Weights of a small GPT-style language model, trained from scratch on English Wikipedia.
Size: 18 layers, width 384, 4 heads of 96, MLP 2304 tanh GELU, vocabulary 4096, 44.2M parameters.
Architecture: learned positions, tied embeddings.
Training: a variant of Muon for these matrices, 352M tokens.
Each number is 128 + 32 x the weight over its row's rms, rounded and kept within 0 to 255. Layers, rows and columns count from 0. Numbers have three digits each. The size before them is the row's rms in percent of the matrix's.

# down: layer 2 MLP down (transposed), 2304x384, rms 0.0233, rows 1719-1787, columns 0-95
# up: layer 2 MLP up, 2304x384, rms 0.133, rows 1720-1788, columns 0-95
down1719 127:100124130134116119172139095064098110132141193084138097132114138158117148148112116125128142084084098113114103065165132127062128109170126189127085095169198090143105114125168103133149143112110194208146169067156163094092135147213136171125101122099126134120129174216155083137184120106090098120
up1720 111:136189158118110046114054129090166086148150184135117109137109073118211140172072164094133059110104090146117166126126096139139151099173108155134094124110054136205066056142094195131161121147147143151059173135094172163111113123059095127120131077113089133131128036131162151137128165110180089189
down1720 107:140152103167093122155113159096119066157101114069101112150148102124109154139125189088066110161088147126205123106170122146145162091138105116108110119091075126121173111158096201079039154134175112185117183098124099170150131084122124162151113110141128112143177088169118053103096148135109118112
up1721 120:122095055143122108098200116092129140169091172111175133153129109073115092132131117105114146126174158076081148199163114093127087123083107067175159121218110162069039085107164156135160084131101152163130173158163166100126147119157114161139116129105115108121122105146112117157142071083078167113
down1721 114:126102164155127109152105080098115135115172121100140122115160067147107130149077143155096143125119145090117096108097149178157106146152065106089138103129128126169119110077120106095129000179124172170170130114072141120159115102182125142148072109120144140186097127111077077131181077119132089150
up1722 093:115106129210153126086102176080112113123043177128151140178114135120103120139147160098182078163163080144164136155146157143143139140130135109104107127165067117114069197193075129119131078177140201129146175194090109151126158199148136163056136142112160117092158093114121131137072088111110124165
down1722 091:156114132137084158130075114103133174090091128179135122127136117100133089090068165159141125194145106170155162169138146117094097084127174070152123154143113134137128112148115156118118133192112165120119093117112171088107110103145137117117129134091152151156108131141061085120109120091129156175
up1723 088:177175087146150163093161103157140098135135119146146156089138089044083085132133091120133089120140120104118136088088141105144102131151114103194174151115129087133132121137110163093133125113158120208059115099164061120157084144154123134189139147151147154128144132099120115172169148113134150189
down1723 073:112104166096134120108145139137160209120169158112106090108107143107119128084102124105148135101130098134108111107106114174121123177051134133193123099139118164147126109192094103156093078135134147133099154110134169190214047111149127143141077163153118108128120181119199159062130167119165109108
up1724 106:104185131111094085142198136138127100141209128166178116099151102138133119128137100176078119124132152102129105103145081168158111175084080109159165168122110095149142149114125085079134147190088134183112180129149122124121102142095102110145159084165128126066102115140109124088204072056125108096
down1724 106:189080125138114164146113143143094099068102132159135149136167115124188144122073129025159125177129081184130132204128123079115096083151170112102129103150133130111134105173118122145109000089157162145122128139132111169104147087120133156145157176188107107233131108162149110134126126166103137180
up1725 143:144168189111229133162171149125094160074135087192145174159103134089140145102164117123093098133113100140103140158146102162185145111126076206113106077142186222189106106108137124071165095097099133111124154126159130086132107105128164104137116175098128114080183130152170087145092106124175105203
down1725 129:127073133108100103085141138150097107149058115073082134096108094140135143138165162126163120142116133162087098164093151134088166163116135096122091142162095157134157152135046119109105238076075114118094177127178169192187136129128090183134148132096126078155123106099083152129133145144159065120
up1726 104:160190094120120120114124159183070171136060106130104183097122102110140162111131071046147114133087130110191131116115120080172119115164140103057156099140127111080114104101143197078201150149062119134153119114104148142127052171065154153151157108110112168173126169162093159140135054139146118159
down1726 111:125200169116079108118099178146187137084089083117129162178193077107187084099122083111129160080109118140141123056101141073142104088201171164092031130146103135107145084219129139124110119189122116080132123134136116199185132118064152117179125093188160123095076156183160164168128102130152137169
up1727 083:173142153108138138141143137087104121123100133130155163111195083135153166148147135219101137147120176113141135055139082122128130138150133139072094131134133110118169070099100106139079077117125156116148122104137136169096151159074155117138169091125088055128177163121171129111139115198128118121
down1727 077:102134091185091162092124130091089120180084086137188095172103091162107151091132102121118127067185119117116181142160109122125118147158183209091096156059136117117145151154074113108124041123072145169171160132092130069150099127106155164112176139132197106124127065144132166105122159149113121098
up1728 094:134167120119098150144185062092127105129148138144177080134173107152129137186083153062088125125121125174145145164119125135145163091117173136167189145201151148120088169170109136125114119158094122141148162106110146111137154176098076157113170177111145102128138215119085130158124104120127155100
down1728 096:133159192170093122074127139088156095113096129195140058117132084163090134166059116088090135121177114139121111132188167197165157095172099107186104122132161091109145127161149151199130211155099143121150078115144127074136157157148138158122174110150125131237114166147128150087140127165164119133
up1729 085:128137124131159141115138101172122131170143166109101137149101168133136107084169117169107118147062144162103120148138186122149131076154098158133083085086166170175136133116139142155141118137200072121119186142111110122134153151157039136161149164084116115143121128112177152199068112109162159124
down1729 083:106120101129148074160131136096176155107130104121096187116147146168149109074127111180110104135120101125109178139115124138106176166137078131106086145132167176157127148102164110138123191112141113168165172117102076146151114098191145132116114110147130080102079127046122148159120121115155142069
up1730 097:130120106112088056172124090132136097157117048090073103107080126149125127159112089046164139108082118171093107107191185088108091110127068134115146133100122180063108133189124200132177139182123094117115206095165074077109168061066081135123120125062094105149098095080111150102137064118216137125
down1730 095:141195118141107137169127149074113119120090100113091119113126199107093030166186143131108062145086065194118108094125191163112120166170148148146159135119113116134139096177078119086098139138129067072063138116110044099129124119090165078161157114129090126159135139122143150111126136238150132080
up1731 083:178146128152132109161177136116150135149102138133137138099119133109131094104114101124195139103078146090145098149145027112175117181105104088092090075071131118110091089139157178157108110156233109113126132177127164155107122064113140154093170066179165115114137159154132112118095154129170150151
down1731 079:120092137154095093141173155122112136102109136110126093099094102163107114155106120116137129077130110085115102119152112139150102119127160094103127158121135079137080154156083133103148000150192136165175125175131161177190123153090141105099103130135135132182124148141084073177132150099115136116
up1732 071:116167108157141154134133171113186129116082174118142141210131199095144074124099164184133144120102147117110172063162133155139143118126178189110156108118087097115140116104154208179088080196068126157151154164170148111133125162163057177148151093119037107128130136104093130173107121130092157070
down1732 076:147152128124152129158123106089087094084087158168111161093128190144195131152113115145110137102168079073178125111125143119129123100141135165099083069167097118093115180139133172120186111111154140141182056102066122127158159142147122138126138139132138130091080172136141113113128175106055142106
up1733 120:165127160102136075119079139192112120072094091089149114141096187083131180082152125177177147114113135094115141122152143121048209098177109155095169173097143134097095079118126132180119114141136146127128130066098125144123156122169158134077124148189142202083193055154098195130095079128089132167
down1733 120:168160081110091140113072097103152159146121097141134136211089126154134168117143162159149129120182117102136138202156112081074105125109109103148098160054155091096148071098068144128156110133125142134112144155138123121161090078129092156140108120165118067130147088173169103172157151131095175103
up1734 091:082137151056168116151094167155108127109131138144114157106133154126118125149115149143096111143100187151093125171146130124174143119127127139164193140114122124087164142147129135122095091081137096159217147139155178114117063070085058106052160124079159092162108118147109122178138083110100111113
down1734 079:078144047156160114158099083054142148099132097164095100191088116165119146116147139175126139115087089150071139111134130131109076108097163108157102051122155107178143180194172133033069041127090111200119088106092113082089137139165177171110154145164108069115154106125143098094160194105143068102
up1735 131:141160111178124082139162117174120094136120142158155127096145087130151191126138083188105149067119124134152137140102095171147121118125118133101074163143128133209086092106155102125103155161128127124096126143165139103099128112105095100144088112158105148147138082129140132130124118161209123176
down1735 121:080113157122140153173121116117091170153153086154117189112123119142098130094133181140150161110085137128113155096137152111156206171147133199143063095198106174137169194182127159145084145099114179147098169131116175124165115114181078155145141110105123103150114080139137177146096124075123153104
up1736 128:059105109164133064132184145166167130078086152149070135126171124105181084120146097080100036198159103138135157073160159197148103116113152094145141168151115126129106141064119140129099096114166136151130127083137106108119152065129100144110148119124144142121079138098112110138125082088116157141
down1736 120:058079102170122118158157104132033185114112143127132086086174112162166095166137128099081153109160184060096159153177104161104126110182097142117129092120137127128106093094119162132138108138175097199190128139113101134085118093102097148060134109174111028104105125168144126151161127103130025098
up1737 105:104109161113134128108161120173158082072103156091152124175137056136129130188061124103138104099160203121076101090081093138145073145116087141126074114109151117207145111111113080134087092127107169144159128095163168104126100135130116103099096156107099110112136104146118138145098116107127068154
down1737 105:126118177130127140138114157114070078073172126120109128111121135084113096118130164182171102143145107131061144193092164155125105117116098134204087140110086107124171125144140080089139123128193135051151165185094133127151183145117074040152110120136144172105100161114122105148104159138086065133
up1738 102:195153134142142094132104123107201185165138193159096155088125101157140150137156135171143123111063121144091204138144154087119108149118065110109157085123154131172141119112098096093151115116166187090152100147126137150131115153104124078145154123150093100187110185116116141170150110116187122134
down1738 105:151142127148111105133156122167135107122188126133115118148138053156103131120127134135115098143103082106074165141075078055078173138192147129104145143154082133102154172138120107134183151130172126147085130142140115138118103067128129093126109151150114102119139093118099114151132099063134139101
up1739 117:134078128154151135163120097153110167120165138158142104140126162093204145103118095148126156133099160104200082165156148093185110160080107152135082136146107163168104136100137099132134045179122097133121114148091088154152132124163116122130114113063139100163125157165175124182193114131066149124
down1739 124:099084132076138174132138157190103122091105158079148162141103189123113158109139202138122191140125162058189082150090106158159102111108126157126057152106105147168081137096078104133154094085055138137091137165052086151103159112123147051125113125153202107142158138173126131142130156126132152107
up1740 107:150093129145171118131089115164154161144127163126182083123182216070095146097147095160112123129146133148096137165142157103111166188111130133135109163119163107109121191165148082105137073147087099121136164075114122131129154168120071111144143120065151166142091106143134103147110140096134162147
down1740 114:143146088200190156124097094131173181150132128146124104123126099085109121084160154165097104134102132130115187091083161135168149165119197117127111183127141113114112150162121121142156072127131154130147167152103182120110100120155100088132069159109100116160136124114119155100128112116065147143
up1741 108:159177096106137063160192189141135102092155174170135082143123145101095156077122047134119146152110075114159099055083144128159123175165148094117051153162084087117107119152143193154132136137172118177068253127147134150149205122118076134155150101158103077060100063102104141132095140134192130087
down1741 108:185149136167091136116123160163116094112123111077136109095102127099137174133130125094171160082109134071131088082095114157124134138192109071134156216104075138084148072145143150109140141150122112167075178114077216129141114130152061127142098155093111147132108101149150151169139110172176204152
up1742 112:103154116141138105083161142129129123155164124142105124077159091131097123189149181175141084130132167090133172160154143076149170083124161148101155137143121105071135198086083194068171159124143163195171196136131116161167155155097097140110154152166157142174107110140144158123152104046153134109
down1742 102:125146109104123123128100146104060125162213112107097105143062097143092135137123154108139094116105159188167126166176102155121127109141163138118187105203106109142153183098110138121075011088102075125095138093169101105091137143117136128057178106120103142170112134157163153119134129158154128106
up1743 097:078137069097141086062171150113142112137154132176136122152137055141122148119099107105115138132102083124125097113111109097182068097118124084110170087095150159133114059151144119140147132124124149140184140110120166157077138113152135149128113135168126111106132134115163117170161078179153101117
down1743 101:053113125111112114055137116051080082187123123125069110149146142137123138099090108070107088116111078154187085153107150142135073104103137064146104093119125180114109110132140105109092083121170141103196193116127134199150088150142132113105164145172105179131067171142123154178141099054106085144
up1744 098:144151148097136120138146104142152130174112151087140178198111156155135156125060137192169107042142139167140131127126060136145103088127148153153123137144144090144110115133138083122149146151108141147153118132145151120078133144162168118204092132103181067145128165155132156120105112140161134217
down1744 096:107134142163128132117063095124113136132135114173142111097107141192131092132054093121103067107134177102128161110151151103152099108184198170134133105153131145148162154162143119145080155108187112140108163160144086086077162114144088160176103147158151136191113034111176157115145136150138135084
up1745 084:177149117169167100119106121148135125066053157181136131114116181086086139087156131108162187109079148111097132088148161121122151135153137124131192101115151115102114116092115121110114131108204119214146115139087146188114083109124121102130131154104154148145095159118113103101124085156120125121
down1745 084:063125146150123094179139132161113170116128124120121109123037116114134192123124122183137079060132143080125188068111085123150144122094174101166167137151196156134136121120097116167110189189142104117080112152171123119111147095097089148114125113128155151138104101134154114158176156086071069108
up1746 070:199107097152134152125119150127076095177131135128114142128144094120124161126156114120187051155122141103174123125156094121143118122093120178126128137170099106140111083114091234148121114125106121145124135142096145121170140147151152129129141148131148129188110140161215136173139184142099147123
down1746 075:158132109127093126106076131125134111166123131130082114172149157132127099107087114091178087113116165127133153086139054132124113159160139133178169158155136088147109091092110179115156067153150145096155154120065133140178061128147135136147148133118168130141171125132173123161110146139103082106
up1747 111:122124150108114087143142150160096105142085150145156170069114097122132085150181125088076073119173116143116140163173133177130093146120072157094153138112133138179154122084167174169140056129093145047148187084132093113084126170124167162140152149117094121094151143081167109128111129050142135112
down1747 108:051104141129130164147108127131163132198123168113103162148125083107141102152141115169130065155079051131090184106090089142148121094160153149129132134137185097167162197165089096104167155114064152100116061144169178149123163112127133111131130098148143159209167117127089104146193096079179112088
up1748 103:138193140092132113209139053156153104222092130144160171085146114094121127127062085141148145131117150110106122114134151126064117125156130098100139155217140179147125145100121175109148099107111171141153221166123136120112109159177153144110172102159101119150138149091163090102141080126125120194
down1748 099:152168208157087182146099131182156140153090159114161087131105127112179195140131188132183126159113172119111135165133131172133141074066129144148127154108168138124081110071136156149122120155123138134105100124115128115145072158110142161119144166156151189115134157164145122078156077116082171108
up1749 083:189086166108148189100108109169163119195146149186160159159135153167123157114149088090164084093149080153108124159132137185126166156127119145157085145171122129110124121112122095090108105106081166099142106154078144098155118117146158156115107119104089128101126082140121203144118090067137102136
down1749 093:162143120081090141153084122101108174195095126056113139153166148164127127119133128082173129103152102160136120199116135158219127155165100095141130154162195168150138106106128148095144129133172088140094084142071151087111142155117140137089127106141117125106139105084127138091132181111056082129
up1750 131:171121169115147132126074116155134178112125125134161106152102145063140168133206144213105118127108174134135123117153097151175174153126067154082097146125118159143152104110135116119135109181124097112098114093131117131140111162160171085097114149125081144046174106159119152112109094141115065131
down1750 123:130107124122130060132126095085125104107054070075133142047216069166134111136125141120112206128155146171125145102103117129133152106173086105134102101132090141176125096155086146123141198073162130143096129089137142154177201085126060153148140143148115053175117154090083095130138153161171136122
up1751 105:140130091162083163126114132164127097087109115156179092181104124127115128153177148102140159151087129145103113134089163081104131088131063093114113135112139138094137084062118153068159108144101079123142108095157109097155167132118071110129091134150068099111088054126114113150153046138158132132
down1751 108:103109124131144156152177126142082079107081146137095154094163095112143108116210139110057116168110066160058174147123163111110142091093149111089193108136092124137053108088136108140118138122128095165119122114089099166124156175118087113055139104081143152038125106099182167214167109146126159120
up1752 149:162131078166128075089104089087115180097230114097105083169140169101143158121182129095138162097118108122163135101157181122144073088129154106154096112094107154106108155159059120180107117156110129142081160151107153139124175151087107137130200154203117138116137051127114068180156120148108189113
down1752 130:129056114082073148099080109166132053127147146088114104127115146114122181110160160076107194110044175120079085125069114142153130137108124120115126175118146159053167093111168125167143126167142140167070134128107104113120151126093111074149131150114091202134160161142093121153149092152137151138
up1753 076:147132176127098180129089119143180131133108088150109141062075114108067097157080132097123143054164089130071115087156130167109110129099120127146195201123125083071111129071176160180186199131147122144106159110176163135128169122125172110112131134129144158114144168109187158090161137212138052162
down1753 071:120093125119105092177187114107138107138195149092152187160072094132088139124122104180128139092068119144120094166095161122097124110180096127103095152121108145139143143154109141101139153113143115158178130146126105143107121113142092099135067124122088125108124112195156118119080170106156118098
up1754 099:098100114143125161101097172152081127190149130078088153149179150136133086196129077077126179098079135178116106169178089127168085124126126160172158197129105119156077137128133106158203101117145127148127122065148121093096156156102090121157161111072138175127081049078175104125169099168188158114
down1754 102:141132133142153202061212160182097106078172139169060144153130192109056105120086050101134096101105159169170116120121155112127152135128186124076153188106135159108149128119172154120114172168103129060132126155114121139078167135162080127143062103141153134111061164153188101121156171153104111124
up1755 108:085127198087118142071149105111181114174116139120141121140162211133177101132179141116166173145104117112112194134156132087147158157133127077116183097097108161167137066119107133156134114099166133117138094130106130150148101167163165132125129141099116139154105118140102159105156090143160164079
down1755 110:072107104144149059116112113140149092159140128118156165145119183165134102135115136152077141100099071058147149148111084171121141110112069115114140151145114147129120091068120196169146028078165130106167102127107142141122135188133128160119116108130150147221078094181101147107133124128174151138
up1756 111:155106188126133135119173160137129129171086151130167165096124146156130105119109069104151169099122073109148134094097102118164133172106110094134158106093114072107105125074150125072070111173093051150114108112121137168143128107166143185108152073148061080086146128157153131102121119125100145162
down1756 112:151178136115102110107185135126139084209082055109105130124165146113146142159101145136166104128145089167101169117122099087142097163071148115097108110105163100160097143133111152133135121140137148112208149088138124124157149151114114083149165129104145118197107055144129132134110128108097116157
up1757 083:116101150116129089090097144183089143102068085135129131151104073057125109151170100157175116098233124187109138117123075095130099091122158055106107142131192129130074119103130114156089142073153147171111132105137096156124074147154109155112151121137143153112137074138152079156123101141143144062
down1757 088:157176137146139123140101192119153174207114103110074142081113133137119090104117145143141114115177108144123151145000064146121114123095146142131083148137176101179118146103142096142092133136125139121150171121105149137117095172109079095072154110160091118166131124088159146105107138134096136105
up1758 080:180114153088179189113118130169127155134145175162121118103077093160107169149150122129118185099133105185091151122075095141119136132152157125174163147122087119157151117050163119102129154112113183132129148138126173154094147120098153105121131128164092113120103116118186136119172169086071148129
down1758 079:194158103138126141074085106149105118157087075092094150140098174097134103130137083127168134165196144192071198170125086154116106107098143171083162144152132108103138166056148170096098165167156105110086147156124107222115095091137071132177130105181159127136101109156151132170153138080115157149
up1759 121:171145070136110186061175162145122129110130171125112154107170141125114178151147116138110160128156120121164161036151146119160095113126089082114116144219126127101106103117119145158173098131127138159137141144101164158098112129150099158129134124098145109185136109117142120137114122168146149172
down1759 129:107092105104123157072143119127142081102174157155124141100122121200179077112141136134131144129106170121178133135127178100137082140168082103107114081161106131150146113127168096156200129115101078140183129106089103168132093152138092111121167128146113116126110149168132110154108132176120160153
up1760 075:125158114116159179106076142119139139118122110116177128110138147175185185115121128108106149098138096137144111135116122154110124106156137135111160124162146114197073091103187085101085117218076133169154115120068073118084161163104112103111164115139099195048149097106108115139072115116139166144
down1760 078:146124162117135128165037115117120093086087150145134182117121133158117174140121124144115102108180138106221108141140135203112150136126167162183105134129177133132086115115178139120089238145073134128148139140110098152144068119070140144097165147129151172095122128141165115103125130123125131153
up1761 099:127108167089108103133129191142109144164090183116163085186167158115149139119116120101185190129141105178061142164155106148139120147098121113138108128120171105120160164096171113093153131153135122156105133129176163095086126116115118138121149127091173156167118088134136150112137108231135134102
down1761 101:080128110117093153161139138150141173160097158109163056094083167142125144061123148075158150115105165090112126183188099142127099107084099119151121144092196134133128164136162128084159146169120140090122127140070158111087122127136122119155171144125118093145116132102109140071166125142163124135
up1762 127:169167112105114095102127100170115128122161157201137144155140113136151115130103083153096143212135090113116116130109116126135125133152166111209134136123154100163090090060124085207132141150155150131083121128127121134181177199131105108125136117088129132068087096112143123153160105075127152122
down1762 127:162100131138152122176127166142121141166126114115088105161206091131085126096127146110157144088135172143110174132170190155119103126220086086190114137162102140150095159084082096109073118093131156125169158166136111190113166145094170087142161095128145154098094190163195140178149179065149130117
up1763 109:080184146131118095120067132120125138136129129120138183119087143146139129180137165088129146044116105173137145120110099087159124104118116091143122105166084127151087160155107140100172105161091182193160164187087173087130153149106180134144178081088110165129139107164118108120148144155067121076
down1763 121:069154131129076183116132140142149095124149087075134183111174094129105173141110158069092123123181080096118152140101100123115135124123162125109144113138123093155166165139102116131147124183123141151122056128181088153179152098086164168143156103094099147161140147234107078066133158121146166137
up1764 126:100153174155191091052126115159078145151145184135138056162122155077199139114165162192167077108140110173180150123139138079184153046190120130150128091163202117127055120157115144124127103152109143094114164149150076157118096124168125075083108163082118147161067108177126078193089156128075119075
down1764 129:083106062158141069103181084132139129102134145138141111107092070126068095128130124128165124190153089160164142171164175033173110147168152177184156146177159141116101100087117131079173054102065148110132092075133144127148174190187161172113144148099116080187123144098182094130123071174129119155
up1765 101:118132127226169045091149093165114146091120170151141054107116144133115088137163168188076124123148178141104158135136112123136103132098075160137207135073195142141151132072131126124110091193151151123124108114134140152106082116056131152114139140103163076052085117137124166129124087152118147144
down1765 106:117132049126143075140155077123116135131168187133096082119147140129116093103126097189124124111196160131115172102079094141133171165120125146106202103059158122216127099161132128122140130125106138162225080179153188118068147076094141162134122153144183074160109177160089147137138102107092126107
up1766 081:166078178123085147109117144116124111176124140110132091091144120135117122181138116174120221139128180170148170107070082190140106074218154140080050164166163166153119087093160147133098114106150117077100114145069154115158157138130128140146169133164112109185139142145113151158097125140104059178
down1766 080:110103150193147169178073143178095135130121157125114113160122125088126106145131108159084123036134172108133087199143117117179111140164114117103148129124113115192079097125134128108082221144141152086124128198134092102120107097209144085078200079141116137114105151193180187164135131175149139075
up1767 089:196126077161145134130161138142175084112125128184148130144097169144110066100113107137148121077058130142168132145162177110145105126171121119123136110117086095159147152112145108084143058107114143101209104079175134112149082137101203143142138159127112103172148208136147162163106131146130184122
down1767 091:156174113161158122107146126064178099133125129089133147131161162112139101096187109092078130153117172139108125176232069144144128096129113225163116106113165120093170166115112082117150128115160109113154151140131112116116104081090081142114152117081109125130105122173074136140119171207139168125
up1768 097:128116125089131074185134135164138135125101109123151056158188141096109147155043130118165145139180151106135044110197127098101061131113148133144062126105137093069138161132115139132125176117118132204111173106148139110103129127106144193169149093087150110067098094091088166111207146110190076146
down1768 104:100097076119066115164098109120185155111124067130138135120140175122136138048090116076107144146129148155109087141060136100086071114174168159130171118146120130145122129118115127080123087085145113112124153174187109188069129117141141092133135153099136124088141081150045107054124154162146190135
up1769 074:157134140070107193140125113083151071111150133116157097117132131139096127123141082138136114145063119184102156097146113122177114162104155147061152137056074065116093179150125097170187131136175126163118133133107070174127096149129182160201094154095137145115132162080143097078178100146086135082
down1769 077:140109140072173163163090086103138164064127151116159114158122145125169099170095148119090114177095124128126099126092155104093124110069089126091110106134186120120128148163118138144153120172127157142116104154123103122119139115143131134167071087129164141107107150133100110165202143151173173128
up1770 092:169172156147102106109164171122163141125088171159085139128150125102105156091086084082047135100103137077146135123149104168137089106175138153140080166122073120108175136173131150162114142151164134120123124135126158115120132106094084141109149160161122124113106049127104114100177108146115144089
down1770 089:151193121181097156168048120139143115111160103089120098133117077156151136098144143084066118123133161121141136085106154159155089043172128145115146132155148154159135152123064138147145108145111123109143156118147085138141129104072040049173101151120183104093186137197172147124139116190120129163
up1771 099:143146095163112095095089107107175113185103109120120098120120131125155168116147145086108112152089195063100139099130147144155100135056135153118083098176107103178061129133148112132139102140070135066125117111140133157147129161070145198205188167171168071141129110104123147146136064161161175090
down1771 091:113221128176144148124112120102143184097120110151100154148156189107130139079173110186086100178168161094099164129113147134108093112087157102082105153084062152106185151128128101126222073102110083103133061057122104076171156157108124097156167095162141093093111162171052158136089124119142099060
up1772 102:125163154161152161167137113090176111188120087070145186128142137116045098151136129138152110133145131087108135162088147103093120137183132057108118115172151062127067081054149105151115111107165148149169158132112092109217146091129123134142137108186225199100180099131168130175074156136131196093
down1772 101:124118188190154138090089117088130119172119171110174176152085116165155053134149152168124189195224096097158146137082112186133165094107184127105166176123124113124126106088113109159175102096129135121127126141152097107166117110133145089140091147142163159149113172160196127106140186191116148127
up1773 113:167134118151096101106130116109128168133114178174181160122131132060105191117090097133179109166162083122090098142180135179163099171166088140081166177078089113090107060138131084105147085091192138130107157115058065115166086112124111059170078151108176144130114071140115152092151140119124158175
down1773 115:203147096203085122146131132136122174167154153081084110190156155129093177105115157142087128159092121111117081112095136170112097096148122116115112158146062090127119122111134147143097130127146122097119139167092130123170100071110137127148101139123169193116127082124079131134122136148102126145
up1774 077:101131108168163107177143158215112065175136149158149154170106129116145044198146070175119145184074082082092141156125115112133108150148090132139109119110127145115131103168154143098132074136201158115145140128096157089135144156168150126065106109101093128160173191117143173040128098139148152149
down1774 095:101118144156142132183167079142147087138094153132136136158098136118152063150092089127134134144110130079135157134079142173152153115170119161126135122095121146131159152227116143059125135116153167122119119116105182067122125133169125113097112130169099121133101210145151165104114146152157177135
up1775 092:134156126114152110084129100166150116122066195167138122108150155170141093158143066162167086198162120141095136107093116122153133111201087095174099145066084141172090155175110155145115158107122149108118093183124130097168118154122128102100157096116151156145146117117172120128090108080122151093
down1775 083:074179145093141168190105067144111154167117073117140184093172128132049102087130162162156143195168099130152093090091165146114183122117157192120112103087140127095146103112113159181094143137169151093120085132117154119128097095134131109074093107173136122109184128139104153154122164138125115136
up1776 103:167143107071167152115151140111166112085160109130158164134096155111154083175173228138144151043115083125139109098108106120174140137159097092135127090132113109104076174103136143157134114156144120160138127137169143107198094159119094163118204131187106144063102063092109129133108198125118101144
down1776 097:118150154158150163127091142145165098089184129076152111145097148088115094138153152121097126131156133150141130072068098137152084137100180144075168082131123098115104138101162154224154112140163106146165153088122110141108068129140102130143139095117146116084163057076163108150104124151120124116
up1777 088:147115149114113138082090125108108126080095083126158092100149162124203176157043175137134106106127130102124147120115057079025136125135101120165095143113038174155151077114108138131051129148131105168157144150155160146069061161159078160163091152128130060121133102155115101103191111177116143088
down1777 095:138140127106126144105080142125123137070129110124070170112151136137184118123109102114142097178135110143106090084151147086078180115123145069127118084071085118173118056124105093132087142177126101136192104141137147132193128157168109092182116148130108160135151137094123139108150118112140071165
up1778 114:126188077148162106060209134153180139145074151185102159116174101153097152153133167107160161119140145128166121105094103143146085097162129132080132134171144144157100126130152109123166163158102143186147132119141137093092094125060052098157129088154155111123154070143127062143181161146068133098
down1778 117:130165085139077078130088109179156100110160117169081131111160162166095109133116191134181169088141077125126177137124152155084114159103143171085174114110155101146062113083094119138138116106164162129168161146110108162130169118096099086066142170074146093184127093092194185138128162169155158078
up1779 113:132153168155124132114194101166104144139188105155150157104129094171158102124163098125117138173043100151130161102080145138122081140134110121088100130134161201137093105088122084107181121122173128108164188106169158164084152170150136115136123155149124149053111137150101122175147162132152116165
down1779 107:101116144153144094161181105153129083153154088134170101135075103137095103099071098099158104097125121171158127112147111122136147096108073124069099144152138102161132145063067114096103133217107147149159151166111174149103175148132114135153103120147108115086081112134100138132125167148096104121
up1780 087:088121160133206099162216117147162120121126090169150088089139151057113101064104119119103103095151111109178149116099145136156147192148142152162120096102097099152137113108149112056102128139188113224119123159111147193110110182115092179131161147142137126085081105142129157179143140141151097061
down1780 089:131120118151133138155150123171148153136058088150113103097120124150170096130116141176119131107163142148087144138116136126110130096156158085147154140096182135143217095079131136177122201132148143170139122156116154128113131113124094195108140090160143062148170119151096122111106125098121152152
up1781 091:144149089102147117116160097162154117049108125073148112132144134139133140166139142105110184135148156136078145090191152132085162128140146069119077144152105101140153137068145195138089054078169074170102124160161130086149106129113143102131172104070119187115140082159170090191149091149098159112
down1781 096:075165132126149102120125094161174115123191129102215082141133108147130156131099159169181168123056160098127208120113142187097147085130174193133101074158100148196135097107147110156075140101166117157105129101127107101134163160174134056124064122102093121121195115147119150116166086128093092162
up1782 110:098086182141110091121152143140088108140137155110153138126118108150129102107190147134105102162166155124086090080120154146147097157107085063159150168084121088164097138173090120148150115075200072120105153142098090175105125154140095151166118058165204154097096055149109202103135127058156124220
down1782 113:143160130053183115177051126053118190122164124056133128144107096038191098141110145080086153079178088122114083130117134086152154152102113131146098146081140164113076105152185139118100000090218117149157194143130172126121125076082104167099116148137096101129130130146067086139153102129128156087
up1783 096:108118149100104181111186113140113115131178101132112096095050148114180126197127115117134130087099121149132116134134128138132136102128155166127117152133099123174132108160146133085183128150125081224196186131079138126073108141104139183085120145104105108128094152117159100123101142142163162176
down1783 109:103138215116141172107154162150130092147114071150188129091036171050101210125103106121139162153142119161097128162123095108129119096157182106132103127150123109175182138154148122180127178133186105162173168152155079021136111110148114104091084208135127150137113134138112111104177162134152157140
up1784 060:183102102155156179119138111158158143108154174144168082132116160144118141135175115088123106139168076097141060149121091116106102092158122112119127142147138164088151120177160124046088114107130118125123176177148161102073193140140114135143128051100102125118169129111178187107131082185161124163
down1784 064:190084127119121145156095127043174091106133151136206134119152116091087107135123042158115147117126128146159106148115063148110125162183083077133154161148127179109188042104124118130137252112132084124086116170139086147097145137144125145096095070145180073151191203117115167104142175159204136170
up1785 092:128104148097146151092142120172137155179125098083124110148163133132110161148152120124156146087120157129138118136098161148098206095100077194151166090122096115163140112164116175091104088080140129175163090138106126050092139124113100163134160107099100151110121160115136082139101084152124134154
down1785 091:145090171151082143115149133078128135111145108095087046174111121119077086097101183082153131122146134151179164084132076147089120132157149130071106157169151114146141156147106133146116167114164129117190113160137162058163141123132141089164138162128108171147103179135148144079116172095097112092
up1786 095:144138093144129174079153143179144138095101131131103051123145113108096097213136082118163109138122193108156166107167144128160083079094110126196149155103099153144147090121186119133054138161113153122142119129164181123162133112068151139110098129190109146167146164124162108078189111113178118094
down1786 096:178186164168156143128143126122147101170162136121104086137122120100178078157121133100123129114135113119147136169129133095136177157131148212066133126092169116114186199133143142114106014144106093126176100150098163178141107165104095110089120097118146094107145096116119107095143113165046104139
up1787 101:205067094158170143149193083108131109137101211127166108126107173127122128125082124111151120032108178131109049083180146148085178101046141111091098148182100125114152126134154147139091074117156154150160119150110188125100102118118166194151120122138113101177175172114149155193074088100148168124
down1787 106:114120067122144148137130110089131107076136204153160116126139132126144113108101152159108103061170091146120128122167069129102111107085127152098081142114124136102103125126130121170067041079112089132169126118051144119139056179121164134140136134135105136159133185123145175153103085123079102070
up1788 121:171131153134080147181139135073158121130149110156152129072110147158113210110147151167141108145128062131121097171136171111127178145091149129101153171106140116132135115125144128177113145148125164121168132123156187186070115148139084154109166111086176135157119136109105124131127131125125104151